config.toml
n_layer = 9
n_head = 5
n_kv_head = 5
vocab_size = 8192
norm = "layernorm"
norm_eps = 1e-05
bias = "none"
init = "normal"
init_std_qkv = 0.0176
init_std_down = 0.00415
beta1 = 0.9
grad_clip = 1.0
dataset = "wikipedia_en"
Each number is 128 + 24 x the weight over its row's rms, rounded and kept within 0 to 255. Layers, rows and columns count from 0. Numbers have three digits each. The size before them is the row's rms in percent of the matrix's.

# q: layer 3 attention query, 320x224, rms 0.0208, rows 173-221, columns 168-223
# k: layer 3 attention key, 320x224, rms 0.0199, rows 173-220, columns 168-223
# v: layer 3 attention value, 320x224, rms 0.0171, rows 128-191, columns 168-223
# o: layer 3 attention output (transposed), 320x224, rms 0.0361, rows 128-191, columns 168-223
q173 080:107064144126154120165098130142099130162129127118133134109137159120108147094137149153101123148142118125124133147092074125125107161094127112148119154129139095129122128124
k173 082:095139113129145067156143094054138147121083125156082091098084152147144125108117130126142104117141114118118116119117148136123082130102182117117130131155136148107121130113
q174 078:144053099122101077136126148100138118148113133150161159106132125115130152130152104108157133141165131152105130100129114123102142155142112113104086158173090157148139115133
k174 079:130080115146124123102158119138142135108092126135123127137111130118100092127087110099156183154130117122100148113118133153108092098110107103164136125141110090132140127111
q175 078:159139118148151168114078128088123151156130149098101105141159087135102084127170172148089148140143119140088115156166098132107139150114142115147143124127124187096099163131
k175 083:153067127142122145139138137145129092157126143138115130125137123151094142126102151110145128123149131088120122106153111097151127178149121156089114117111122106154111126119
q176 072:120117108135165119089153126145113097173133083159119138097113086112103142096127155124117132104132100105105135148155118103143160127137149116113142148114143125090090139124
k176 078:100116136081122109109145131115126151135140099145123138106099152134104097065114127138122112119150126122175097115132142149094187115140093100133123182157141142101113145074
q177 086:114086160116139088127125100142114115106115133169126129121162133141146162106091172136135110138190119121115115140112101095142128148153072117164129125114140130145147091138
k177 089:107123130100158135144146133104115154137118125121138126111095135162099153127136141166115106124124098112102122145104126100136100116143146111140158156112108105100161116108
q178 083:098126131109114156136133130142139088099111169111103105130107132143151135091123111124099069168096092140092140104162112109159130121082125125133154146111115109165149107123
k178 085:112144112102137153132181122099123133093135122134114117126145142114152145131118108136162083091102146114117134122155102152140118108151145136085159169109128098123152114128
q179 078:152136129131102112159113096158139088145109145129118134154140104182151148123122119130084149146135107140112151106166110116101094173106139122103128112132136123108112132124
k179 086:098131160098081103139176132141151112127122101136094147118150120182174176144123135138135142107109125140118146102166113136091097119140120119122122115159151135117124161147
q180 081:136128148106115149108123138112152163153120087132124148121126121136103166115164120143103143130144141166139205122113087132123141191135116135127145122166151172064115119164
k180 076:111129123153092124162122137118122129089079105133096150125118108153099123096143145133096140150149160128120141086129098145138141193106091099143110149118166143131129178113
q181 084:149107131158107086161111158108141125133111149176113100134102096146125104137143112131134159157127122089170116100136151084156156098087139140128044133163124104137132125096
k181 088:113151140134133127098134131092143135132126140091152130122089095149130103102157138146116163116138111171102118112106142073116102128118143169096119091145116169162098185130
q182 077:159108106131092157122144093119124187117113145156121110128179136117159146140176130135128117096130143136138138125098123159126104107110128142088131139156163150139195066142
k182 074:163106096156145130137159100163128131134119132114131102149104084133134189125147134110118146140183170133116153138132125161093166117145127138180109146118111140126136113138
q183 075:117124154134146166119110144104127136142135124083116086128136137143138119108129110112089141119172155156111162127128140086112105157109104091139168107157148121127126124145
k183 074:165132150137110131115104145098104136130136123138120109092133191091142129090120168151121103126131116143152155066109164141130114165115176164104110102150083115132132115168
q184 074:121185074105143134147116093185161135139123135088078117139155101086160134116160150154165102126153143170113090123122146123142160096132089097136156155155126154143142070107
k184 077:097120163116112134161145116127072066136124110168137106125121118127138127150106151128161129107144134165072106118120110168135151090139068100100165114090120137166083120146
q185 080:145100126145144119113148123145119091125154100157159113104123109091161145121094072124125130149130126130136091124139124152110153121132129149118139135154161097095128122118
k185 081:083083130098133138139124112090094130122159133135098123147168150117127110120139111108076161139132108110154134137133141133116138099113088144093112138155109146100139156101
q186 075:148128114148128105131121121191159139102140141131127138164136129110145134140146075131134153110096110168122131120132073155111153120097109118105135130145137115128136141108
k186 079:062132193115131166151123130157129116115130154126140140144160093146154149128129124088143136137132129135083175097155121156089112132160084116145094132120130102141129174144
q187 078:093108128133159120134103163113134105174121136114153083154131113123134115102113151104126058157144117139092151155131159149094134154130099124175129137084121088160118150157
k187 083:123150158122119111134131151094110122120148168130179101105130128131107102115155126115106101121138159151145091109146210139140071118113147136107129105139132141112106118109
q188 091:127136071085116164096107151150148140149112108111128102143130134124118177128146153103174115138148087140122149105166108126125116131136124111132128140117074138118087118148
k188 089:113150135127114125126129154121124131141107179155143105136127135104097138136131134102109107140136112135119174096140089123096089146147085067136150120154147145108105117106
q189 083:110174134154143137114131097120144143128161162116125100167187102106064145141163132145138140112105127094108089119170127105150129095118091119140124150137141105144124145120
k189 087:107108134112145161101103083127138121132123159149175151101193157121097133138086135117132125098123118182143091105140121114098114114108091173126123181112137062119109135174
q190 076:125100129113146151148140134121101122124071116103086117100139171107147131173111165125094147169107168123184177145117124138103108104090107154154160105133131156124108084175
k190 077:111132114112137112125144109157094154124112140102078100092105157114151095119174111137132086195131110088149118133106154116138133090101165109173143171138139191101160079187
q191 082:157150142144110145140126087143102113107120138124150148142163125177132143074153132110109075142145131152123147115170111166129094178120093074133159095117157151173120109134
k191 087:103140128123108163116107103132112116093101126099157135100124163161110153119148143160114106132125158117118110138148115090154098176128114099137100125118132131125121111168
v128 086:078117102142104143120129096126131158122109137084105115110096095146150112115179137108134170142130111140120110125124155162116102088128118132099140166116178079152100130131
o128 084:116147165143113154139162101126146123122112144117073090153105156123097133133117123157088118099128130136143115098119112148132123175138115133131166086126111155165139122113
v129 089:161142112168153109098126117104120117130164112152130120131129086125144105070119103135107101148152149152170163146138130151128123109142136123167149120143118141122134138121
o129 097:119118084137121166113151151124136132120116137107062115109102085107125115115123128168111152152137092140141138137135173105115114176135151130141104094137107138108097112143
v130 102:131085152127149136124132159170143156061099118152097092131138130123094170139135152121186116112157134107162109097120175141122151108093124159136128129148124140144132114104
o130 104:120118147127112135087129088115092121156118109138117155138113156155167095137110102123076130139097125139149105101127103122124095126120134133122113105142142143096167137148
v131 082:160143121171116123149092132094113139179154155192124141118124125156147128125150088121126120081132152145132103113109124102162130096167104077144156116125128104139079159128
o131 091:125129121074168132143176134137163143086125152108157133112148143128121123117151118170186131144112115113118170200167122125106136108110113151123118122092139118176153105113
v132 090:122150141179114104125085126086135107169119112117116105182139140100141104150162116175114124150140134112102097106142133138161120126126128128134181106121093120112149143178
o132 088:177128106137151118133150159162136129112094171115130136123101061102141131081125157141150187129129112135128132163127124097130144106137112120144105172156148166120125136146
v133 077:150117130095141109100115124172056133114085142129108124119123126160132149154143132115183114100132112120106119156130123094124149148125087149104125102142161136131179111113
o133 081:080140190124096142133094116153144099123127154087148167105087167124146081115124156145123112095088143142115122077112092170132116097096122100128150127117137105115112103141
v134 083:130129095146122133122089132120149105129156127146074129145107121132108096088133152157081152112126130105111136141116131140109135085146154029115154094143098143086098140137
o134 083:137099117117141154153174093137106143118147109116188157150152116096139147064121118124164157140105110122131141160164154143130088160104124138137095127090116161139096115131
v135 089:132141130104144127164172147153143140136160116139184119100161164114157107105130113127102150124141148149164142148150118106168112106142134111185096139163112134093112137120
o135 091:129143128110111119130114071153122106133115115106143123166095125164141164178137125124135109112165140107127114171154131135110124109136113116130157110101122186113101121139
v136 085:139135133127140121085113153074119137109140155093076137145111127179112130112125115163108122103125141101085136129087106137121138140062121084168152131093133128117087138123
o136 083:096099112135177168150143161100123134082092136147154089121160125066126121112114144105167153145111136149104141142163156163144127166162093178073155118128124123180160141130
v137 091:150152148089186142146133190125107127123128150137141130140119103168140143112133152155095106095167149127146152098120133135094142140090171122119119095128112169116141076130
o137 100:111123065123117076105117064173114140114129119162135135117141177155170157146125128089120107092132141139133164176156128131104125116120099072079141127093136121131106129111
v138 078:135128096091123127149109079082130132120144135165111149132155093086123135107155120145127130153139127150141090155135092092156093152154145104151135117121146096139145113090
o138 080:157099149167109189121125181091090105132124130161106096093111149158109126138089113090140134112088139081142135141145149108124194141154120164154122119100103156091134086129
v139 096:141132099174078109139131104134140122143136103122109125173141119110135116074121125132112137136082102094094153168163146125112053135149158093162142126111153146144142106126
o139 103:151128141158147174141142166112157137115131116122082115138134075137082137115146145137078154141124148131138155110118154133114134168130175133135150127145102157127105119088
v140 102:109101098149113092112096132098154096131131153092126112185137102114112100071145099144146133114094143123113110114134154161118119135123178091127096146126139161133120107153
o140 112:145132117193150148154165139137125128124132124145089113128094117118123122098115129183085143126131128104148154132109113115121077165104137088107166106171114143139126131123
v141 087:169169122172106091107094156093167137144140133092187120103176087069116142083102134123145111161152133122180148117141129133117128171159121112133143082112133109147117099152
o141 090:117130142169179156125108132121189122133142165136087112161075089129064097113160142129070126132127123157094161138134157136113101141104150135139109106117105143148102131099
v142 079:126101112139124101143096119060113155148147099147155130126174111151096140125158113112161128133152146176116140104102118117159121157121140131105072089107096137187119123167
o142 084:154124124124122164090136076109123092127149170161126171114116125116150092132068136131145132131133144085132125147155131109119130147114127140131124111153159120097136107128
v143 086:089083134135140145136100132141160110106142148161086125144135157142137161152149112153138137095146150115182141115107151122123148060121151129126128097145119156137112095120
o143 094:133116152120143116116144107139067141109133132149159152073153098140147144110109142098142104126154105126105123134173140111134128160110101152136138137085118124128124137128
v144 092:140135130155076111138103113125127097136125111166128139134160122100124139100089117142129114128121163133124129149125118117138149172111135091149153175163161093152137162107
o144 097:129158132155158140134142202074163154148146090124099129163130095143122098102147126151109132143065107148128091127100145136128122085133143142124098166135077134097123149112
v145 083:158116122115083124128112153138162162144174113087160148076171106136120110086160135120116155163125138182120140113139115149160153112151136098131129116136122105083091166157
o145 082:116094107131188131155155112130109115120121160133129110201070142143118150127155118110107132075128111078116121163125119101078155111106087109192178125093097124170128098108
v146 084:122104078184093134171160104146132102151130107134094150141116138153109103135133128149122136121132146130156140138118157157154124120083141097120101130176131132118105155176
o146 089:188142154100125101117147092120113138114153104119155142174172111128126115114106086118134137128135145147095132128097129095110103113135143153121141139135124154103122143116
v147 083:095078121121171130133144090128082157086122099131159169141089138151135141115084113093110088130202080087144104127137160131108154109153155161153125117170141167117126076109
o147 096:087110110164093200096102103150112088140165129147139114102162121128124115123138090128130128093125124114151144141161104126151132145120150089142083098142113105096129125171
v148 084:139101135140122142099142119146140137122127118136134140118117097170146096076133160139140115115098142157117152126117141131097168116110138151157159116145094126139119142145
o148 086:069123122150162070129097164127123122135117152134159120121109129106093149186141133120121127138178117137125115188149168146136118155120115099119094090126115133111153097123
v149 081:171146101132121142082143087164120124087107124098123106126131185113135127137124156106123132088122115133152157114149142129098124149105171129145097144112141117122117120140
o149 084:079160159127163121146100124106098111125134120143098113116134104130154105118102145111119118170138160138121125132126075186136148128117100141129126078120149125131115111112
v150 101:099137134114110139093135140152164089124136171139135143142143090113117170121115129173174169163111159108098105158100127119105105127110106141107153150125178141154153133135
o150 101:114123170142110151103133131135123091133117101137112133175062148129108135127130157133114098117082120158114133081101144133143119177143132176099134097137107121122112158105
v151 083:160127125148143123142129121144119143134160149127117149170124135140095154171155150133094119102121113128148171138067106131129136094162114096130171094116129147141108111108
o151 085:140157149136133124169110131119129108123144098104173123120175164147173121087110091114167146116116152126087152136162094091130108131082086122122112198121171119119160162115
v152 095:142101082210126106146118121141167133085132111152143155139157129143107119152119047108108129142154143150145124137101144149160139138117113097172106099140096108127113120131
o152 096:168140145106167133116148146088114122115176157120144108136127094113142107091122135112147140131102098113106151114145129104131101116130184142142145158154145162150107134096
v153 090:147132142134095116082112085085133141102148164131136116152149152139120119111136160120158134125115145102126072147123145158096110110089110129126160144138145137112097157134
o153 095:116114152123094185165122182148124145127143108146139176143115158139148125126140067099122130156062086122127141114073104102148150151148099125104132103145132142105143121159
v154 076:142117128145144150106125140139153109142078143087095126146158100132119105088083127126117119137146172118111122105132155128130141143166129133144158137158141146102127126135
o154 076:117131099152159143109155108129101143100151128143147134135105148130121093134124153146095174103130147145197124087112137181148088130109114122149141105129130102150110177108
v155 077:141135113134104141110166132076145144131165151130122143133170092079134124136101126132130149155092185150148063102144133135189149126116130150149144141175165106122100141147
o155 081:122121134106133115097132160115151108115109117140137099130118162151124102102150123110147121156110078103160121151106148095125161137161144151131096136124117105131147121068
v156 088:122128113164177147124142140114118149106092107114138116112180143136119096124148125129147156120104147108127178159130164127118131145087103138139105132109135166162134120114
o156 092:171105125105136120106108079136140160130141130155158147102132143145103140166119134149107141127148150148101135099123117150121120087138174134102114146105137102138112103090
v157 092:126111125106152111119147178155181126139120136143058127161122159152104168127134138120125112153135119101167151112098097154145117131108119147122065093156129096125116120123
o157 088:122091145122117117129098079133100128135113134151209165117165141141149119162127148101136141089132144133115117111147173107106091104084136132121171156121167132123149156091
v158 086:144149101164130172103141114125142153110126095160134135121129124119100135111125114068119123074173118177119128158133114103125135169132131116213148145102142112104125160108
o158 093:112125137166109104133169155140117098143127136136123151138135087161139096153118129147113131197128129086137110125139161152137092106128157125127085112141102145172103115152
v159 075:142078162132135146136175109088113140157160128126140123138071125137166131163145135108130112122133132118111141095137142145132106119131171153102149118127145132157171142111
o159 075:155138123086110149110144110135106114116113103136128151113144173146085100164069113106121132118120163117152137121150095099109128146112072132119138118121120108095090156135
v160 090:124121094108152166123170138120143170123152145099119108129152140124149146110163118152144101089134129162119130100104128131110116111104136119112119118094103153151135132151
o160 097:110126109094125103124091136136118114105135164188102144112092167122144119139099148077135095157111127118105187107170113128114146146108108143129145091132172072161102122098
v161 078:120122118134134133135124170113134150163104126164107106199167142114112159156097095115131120156085115143150130123103141131084131181139150130089132137132120152131132124100
o161 090:123147107117153096078132108133144100140134085125147146081132120121178128071098170161132141115101094119150106099113093117168117134114145132121136134145195131139105154090
v162 088:102113128134142121153149152131093137113144086118158120088142113184113087142152107100129125165170138168143147143120142099110158133140157124093110159137136145116139116135
o162 095:128141151136139138131111136119144127143130150127089130126130139104160148120106143170121107071108139071131096135151107114139113103137137102160166145154108107167102117071
v163 087:132181140133166101139145122114115145153140088109138144066117118117151095081103121087087147154109133148151152141166150116120127167150133085106119128142149132143132159137
o163 093:139115121121147165136121141141191140137119118066095088155137120104074146149151164147091113104155127120114129133119118149151133084166177138167102141089075107150115125120
v164 085:140115138141120102089139099141119097085116126103111118134091075133146144131128124129155156087162155109148108088061131158137142094122123151131122130119114100158154083152
o164 086:144139085146143117121149080122118137135112144107145152152141152129129140119115103133124124165139136162109135059160103107116120174108109135090128109151140127158124147152
v165 093:097127134116180165146127101104098111107153158173130169156113096072118096146118151135133119152146149133155091148137110174166123124151129146167089154157111133132122148141
o165 100:151137135137103119108119145084125113137164118133107142135149143127126133122111121116139142150074096108128108131143187094135171099113133130122103119156099139073133110089
v166 080:159163107120093120169148078154133133151172139149171140112135093136118106103167128160080118148137137161128165124135130114113106079141168099136140143110123120122109147144
o166 083:119097124167111153176122150143130178132126090102120125131136153150104158127121072103124108132140133121121142172128155096118153152130097097136112108121123138157099115131
v167 091:130165121143099106110153093145123126146143127136104153181107084118156129102132082181120158145083127121080123110134134138102106163079101142159124164113143109162123136118
o167 102:121127099177087165151158175127138126097124117143121089116114084140079126104157116126086163147137153127121166117082165133146103170139162132121108113130145118140128153079
v168 100:163150129120099096104168155159138104126145135128144116129173103111127127112116148153148157110108155133136109130102106130124131139106124135151169127117157130142170173159
o168 107:162167102178121139130105111107128149120117107115117114166087140107091115123122136110068161158144104158108123095099142191080104120119156096152130139117103161103113133088
v169 096:092109193130169164146089142099162142132172097129099091138086132132113138155086143131101121144134130078174152104122148166161129146148124126155114098095111066121112098085
o169 099:116133136144119114117143162105104146129124129164121137090177085122120097100151107123159124144144137147122121121180146073156108159132119137137142151130139160125132176145
v170 093:090130139141106160146094159130132149127117159132133096161143113099106137089122135143160107156081192101127162136097151120065157135120103059165175152125145128162118103103
o170 095:149159123129144108116128154100131128117134108135136143118117130126160164125118137112068147134118099185138087096126128115113097150077142137094133119116115140107119191108
v171 077:145126160116123140154150141154118106100149136107109146117109117157130126099120102149130133090134168088106075114141115118134135104132125148157076152138117156106129139183
o171 079:102119140174137104129161169132151147150084142125115107099137143081107142159152147146137089146133095139167173156121148155116118153161128119148171119146129113097124105085
v172 089:130116135109141175137151110108133101094140096128153143112147146112124120117092117148133148123084167073134077176072170148098146083083123139119114111145119185117117124116
o172 093:097150173107125132080123163134138172105124129104134124160120161125151120121152140083120105171129104173123147115136113109164168150184114117132126109131147094115153173117
v173 083:124115149097167176103129087083076146122142136119133131125139108181122125118138157112124127096161127167120103129121119104140109101159153140083114104103130183124115117126
o173 096:125111114134107106137149093182144129096136125128109156105157168117125123165075116141155114118193120102126093153139142130141150143138119118169108140120124113136139136200
v174 079:177146112155136087104110136162158137124121113138102150156128138180105120161109128129121109117132145182128133076126122127111169133107154100128159108130163131117122092131
o174 079:127124142136099122137136139129130116145138161122119141118133095118111100091114123142106167126137092109140118131110108133101113101071144113137106105163090188131104130100
v175 076:169107076163121172113089151085139140109119128142169142137184070136168095132177096090123106132133136105165139111127137122110136111198149129156083147122093136145146106110
o175 080:133109156142166099098111132161108134167142110125148130126124137085112153125081121150113114145130102152128124147124107108131118146082116042123136124138176130124134141136
v176 078:124150108154141161119143157143153124139105143106161142128157133111116151116094084151102141136131167145078110124154132128119097131104118123127173120110111168127107111124
o176 082:141137109126169122102123157133113128115129140158173141096116128161109117137148170101156123159120140132149163116141165128120154151115124134145119115119148118142086149070
v177 091:146151143119114125130075146121158141107143155131096140191143168148129123084137092091162107148127140150127150107137141152139161131140138145107098145150153139122103120119
o177 091:063080115147139135149143127142126149166119132141155125068141074096090129147116158151093139139145090126158112126097157113149112135155116085137144104152141123150198140104
v178 098:172089115149080135100124127133129112098163126113165147109127127088077114119138112138123178141125156155110118139144140152105127104084111156143152132101099092111122142127
o178 111:125159122170148123161133145130137154106135131118104123185098139130100115108152117116096147140142102131133127116081135122085139157107131128135102129151132151092113117106
v179 089:165155146119122138088131131121117141074111145134123117140141091116158129078133119127130161127121146150094120125097125173113116128079119116123185127125147126125115109141
o179 092:110147084183091085118156148175118117118103135139122128107107151155121125129165133155144114148149110131151136105120125138114084143116106132127124105144154124120157123105
v180 082:115091182105154184136116157075121146126146088125102124140104178134140094148143159075091136117121128120125122118130103134158130103093135167091103109137105126116116142116
o180 088:129136123100112113113117101148138142140112133110163141088169138094109140154119125112205127150137129129169127101134129119130157143136084122167113160095171101130173139154
v181 082:181099149149144178144143161116120144121166113154096155154149141108171151131082119149124146079114154125144123151121135102133100098118141139145123110152082143101108148121
o181 079:100135132099156116094095137111114109114124123126134156081113118105097101113104129109111143134111130104126159122120130147116154154124092109135155129105147098145122128109
v182 085:161105169117126133114126121130165090133165193117076118153104151138093124135145108153138128065125121116110178140123117115092098143132142108138163110133092103104119140164
o182 083:120152112121141116132144179116123124118118105170102130119154112118117122115116130115129150112096150167115153105126120170140117137086073144115163119101144126130103137110
v183 079:148126093121179157112132123128129152117172104051113119099148134090128145091152156101137133125151100183110125085154143158162079111111160108081125110146143159107120129108
o183 080:114129162120079102141114136140162128148142152164118118133100127161089075132129116103128100166133183141105130136099156137123149108159109123165091141113132105161131143135
v184 075:140120088179148128111144094099081164104121119123091162137163119151134104121152109145173145114132151135093153133140122138155078118103158127158112104091135140120137126079
o184 077:126099189093097193149132116153122131148113142155126146065094106153143114134087136112100109181092135109103140128121141141118158132130113142116154124104161116148110128101
v185 108:159125148119068103106119152168089100137119189112135147142136119127162119119141118151126100113116138144136113149175107086125151137097108130156165150123156105106137134119
o185 115:135142121175167151182117169131126185112133141104104119143096105123108131139162140144062148128122105107148109123102130166083111120104113105132109125152085131130145105080
v186 081:089186151150141105166097126140119105066160120152129149089164099150144145146148137106115151165146165101142185156098130137119118157138147114124126097107119130136160110128
o186 085:145140136101128124083135074102105135141130140132153129112133111104155161117129127145123114127111108159116100153177166125118167104105121137148153134122129128135115113070
v187 080:104166140144092136131156095148114137062099141159166117066116145164152139126131154124154148160133135130128155176158151068104149152111121107140149130122126104151130106112
o187 082:138163167140140146114118135131184153113090117092093118148152102125097192132181119148083108124147135110147130138108101122110166107143160130122142139117123184134121070114
v188 076:108136131155098130151125168123099158147116134158165073110127162134117146173137135116148101139099151126100140150132130111120130120121127098096172160045136103145142085075
o188 086:143160130117137129141132122119172146130102127153112158115161120112139142109115142147138142148160134097125123130117115120121143135103133168115122136130113138143097109136
v189 085:121139129123147131118146152073127152138132188151123113135146113122124120168132150139126118122121141096091117147080077138177059125142109171151127116150155133101149129138
o189 094:130115128102110134088119108172109093120133097122139138122160146104187148139123111158199158143114169140111144117142159107144141118136094144080145120136135117153128152142
v190 082:132153143152138164120081133121132120103136129112135155143110130103103122098111073121109120159148141119191122106155153167129122124107141146139147125164167111110115081131
o190 082:126114146173102160112168121117144119139141146158089135124159123182100093095127155111120127119131090111111107117134125126127107159141127146134095138114107137112130133105
v191 088:112149143131187079092155127165111114088124112161127139111130164172095157127119121115131170146178149123147098098140141144159173088110134158131133083177101139107118091123
o191 089:120100114108104126129111112137125132139130193127147141134150085127150128125165161114129119132146088110112127185117127119107134110125134120129105149134127127115154102106
q192 127:080136167107093160136081075139144091172113112110087135140153125153122113134149151134130164145158134133122125129132162171112155135132074161129112123099137131111105146089
k192 126:149135139128122177079125122144129078086105107121155094154130117169131111118119073088133169127097184156139147112166121131131113122139157115130122153099174156101144143118
q193 135:108105126113104106107167159160104102138097131127158084137127174108190152089122121126180113132085114105170151134099157153132117116109127115087135119105119102168156119133
k193 136:119131159112107159159101108172098148139143091141106155170072154099141144140149155160133084126137142108091142102130089128120166164178113121127149120092151149103141147151
q194 128:101167133170090100116161106050133144103131167140123118098146111155101090078109102129131116099133145158150136099143099095084115151136144130121126117144122160110089150128
k194 125:177164098145153149175151140109160177113115157082109117117105155085116132100152140125091109109093117132154129182140184140168140115140132119128130100126097148148163146121
q195 147:121143166121105105120144132157107151111071129112157107084138146142183143114110149162119086121104146143095185125124112115157106122152127114101127139094125135163100122165
k195 146:133120121141173077183097176140139149121139143112144162131136186133144123124136107146123097142135174133099107134163121154112133129086078130125154130108132123116129126153
q196 122:140102147168095134141076120157144117122131097125148142163118140162119127104129114168140116116113164138142155123104084104104144106107087145125086169119132130133158163136
k196 128:132149112102126163110112100164105143098092122139091133110135113104121146153119104129097135137131143121103127116136126144123101125124129111135101150148139159123083109127
q197 116:104158141171168116154095119104146140144123117160151131093158124103093126156138174141124152099118139155113112132112064142106096126092108151085152110130110111114142127090
k197 126:139111093129139145114157152108109171110095166152147156110129112107115125108146101114100123124127077146141094147098184110129154114154146137118150106153133138112109118116
q198 122:093151119127128129140163127147140155118145128112138136110134129162151165154142171156097115106168140162135154145099090126106124123094135150136137141123154121159130126143
k198 123:132130152109168137122110138147134092156129109137139102140141120130125103128123075099140106117113135102137131134173105105107123136149115147132141102098088085080112134143
q199 129:127129109150165159143105133115135150126085076075098128157087096113103106146148139142096139101149139155125125162133141148169069152132164150128152139134150105086116090161
k199 133:123153146165137136120132122079118106134147132152128139060138095137105146101137130123129160154127092152139135114108112161145156121130139189158108093113119132118141108119
q200 155:084082136088117183141151099137151147152131121153160105101133133133105133088129160133128095144154138091080166099135110110104136144166108136153128113118085154113130131158
k200 146:121135165115133108093158151112164108139108122124175119102140177153111127102114134174109109118137109137091131173139125134137068138098113112131178144134088114140102118122
q201 152:150112107163146103167129124166143166151118138060131106115110124099138152137124121151145118107146104100147140154154109151096168146118153156123158134106143087147143122126
k201 129:160096105147119137160083152156156153155135130119119126152116090119137141104156117110117170159140135146136110131150117145149162183077078144154142113151129121171123117133
q202 132:163125144176094122135164164103123141117132105132139145161118109126161127147109159117143126159118134091062148102108182105156119105096104098124127126099128129201124148101
k202 133:100142164087126104119121207163112136171123128149111151138158138110092122099096129109134161097129093128142125083141106182146080146129137091139117153147151082112164158119
q203 152:120133156136147147134116122128090119130106153154161110108153165184114109101078087151109101130134126131105103132154116106149069126115115141103150123103106131151107093119
k203 141:147129116127069109118114127093145123090137119108136157092122091130125131185161131137101159060104170142164122134136119160147110151137161100085143170093125141101152138111
q204 132:130118122113157113124140149126100093144139127134110093137138127115168137127146121090149145203177128095143120159126120104155161108140136129178106124114142098120167138086
k204 128:125115108140104165139094094094120122145115136148083125159121115131148113127105113141115107103138116127132132091145152112123155150131115108097120124093101105162122140104
q205 124:143132173146140094147110153129144127107127120136113179153139127107108116158156119118125139103127144132128150090150152080114104153143167130125137148124126095151128151148
k205 124:117152147103119126119120116163111134123141145121121149130150107141128131140121128082086129141123126181116109121121071108110109124148147135169121146116126135109157120130
q206 123:083100144084137112096124102089160157107151131147120113140126090144140140100123139104167126145140163102110151118149113149139162162077142156137123130149120146102108122123
k206 124:139142115139121149114149127163175113134174157159164118059150146125110131128153116103108142106127153170109106110168117108134138088135103128101166088114150113109102105142
q207 132:096131115193120092110093079112138117082140110151153132113137145173162131124077143142152126151148114118135137153124122115105122150194164084145160099125134135104075108178
k207 137:168137151152106144138107088122122112134137124120160167147168141133148167139118096115103134069115168118153084066187119136170138162085137160155122127102135133129116106159
q208 122:124121144192114149121135133119133153147109101086140158169092137093167153156175120100129126112150160136107137136095123115110144169099082146174113136157103120112151171099
k208 131:140172149141151157135157161183140133121182132101146143121127119110101142140123125102105124111107108120150140133129119131113138109130096108104135160141147150113135139121
q209 140:142128121173155164144148126137131117123108171149110119186134088096124174105101149111116136140137102091111140099137161089096125166122110090134165133127105128112102109110
k209 138:113134125103096147100111122103105144141154148155143115130116100148167121065150136137149105135189142105122095124184143111142114164146171164155111122140111116166120149110
q210 133:124132107100178141156163138139170105145168099104116091107133097129071149112179161121133180134154121118137145128110123112118143142104086177115140114127164104112145146113
k210 128:112083119131140144154120135125107130130135126144155074158140125122132149116094154118118110107097128133123168088086114126089120144129132095106133139097107136141096151049
q211 122:173157132134179143169151151132165113090088126139160156088092167142119136132107102132111135122122118134134135130139171099149128107117159133131127138076156137115133079110
k211 123:138106118110112154116121108154122166137133127136120137154120119130145149178153141119153153115134150062126168150120110139097176130093157132116084163078124149144134140095
q212 132:173139131121151124149154139165124092111124158115068157136126091098144122129202145164122145144097165148122136088118157145134153155143084165145132112108120110070123142129
k212 135:137120145127126122143175130105135123155115152151114137113092125163076108128124149162126131160148120102075167142136143162110118116116120156175102106098135135112145140084
q213 125:081126160090098136135152130129104105123120166163142090112094137140108149129136134120128161086134089110157142133129128114113112173131148156081130145097115099138122116103
k213 126:157104119112096156154106109106105103159095147094164123100109150128116143102141113121138141153107148135132150118093126139076155128092125153131172083093092123164136100143
q214 134:103151118113122122131118152169103154135140122135114153141090116142142127159138131123157148119108116109130175158145114204100099145082153120128129116128157102105141107138
k214 126:111128116166087089114067193129146130100124107100121111124144133086134155149107113116171126139149142116114143137184127143152138101091150129136111129131132125161156121160
q215 143:111121138126104105126123105076122102108123140117137135144151130137092076102094149140106149166125085170103097089095124123162084112145137132160090135148137172130077129105
k215 140:098152124158132095115145116100127154151098120118072113124093153100159168136114110101141114124130115197119134096109166126147120122134154120126154156121126124124139093152
q216 131:159129106177129156136117163145168137138146177115145135131123129113107098178103115135169090160168137109099159156147112130170121086154145105176075132140163122139113128125
k216 136:113141126141137106130097141110130134110139098115077206115090081134149125120142165074175098157165111154165122115128068132115119144120125172130132165137101131119182139112
q217 129:122125131114182129110134110110134112121119128118128107128123132147122164090125117152082131109113124094127176113123165151123131150107115164102187114140139139112115153105
k217 137:116128088126141174130143142100065158118147129086147119107137139117117155115142129150077186124062145119126152136148118136142153134125103164082126113134142157132117130114
q218 142:132095081125166116113128161133154152166136089124162170081113155097131142149164114130124118114132120123120142160142124144136152097130157170126161143104123077137164124123
k218 131:173070098124108155117107151171125115164151130161165079133156165163101137166145113139146173149122115163147126143124138111120153141115160110140109096108134106116137128155
q219 123:091153173147109119135122067095135132096097127158118089145115167147098149080091131126093155143179156106119107127085146116129121172155100115134130129125100158135087136163
k219 122:171157109165139130110082068127076143131152103097171178107142156115146159120110124108126132129110122119173071126106121135140082146154156130093172092129139108131123132160
q220 137:122140120133129155130147112076135122098107130115134134103087126151126116079088119147150096103113123143137129186116122114137110118157140094110129147169103147155149109131
k220 131:108122100148174145094118151122143184143140114095120130130112099072153131136129102102090151030135111083142126112153121145134134126118131170105133142141140115101130144167
q221 128:141138049117115170136126089112141167107128142101151129147131109115157152125140095152111147149108141100169156123104132132128183093148192123129102096162151147164107117136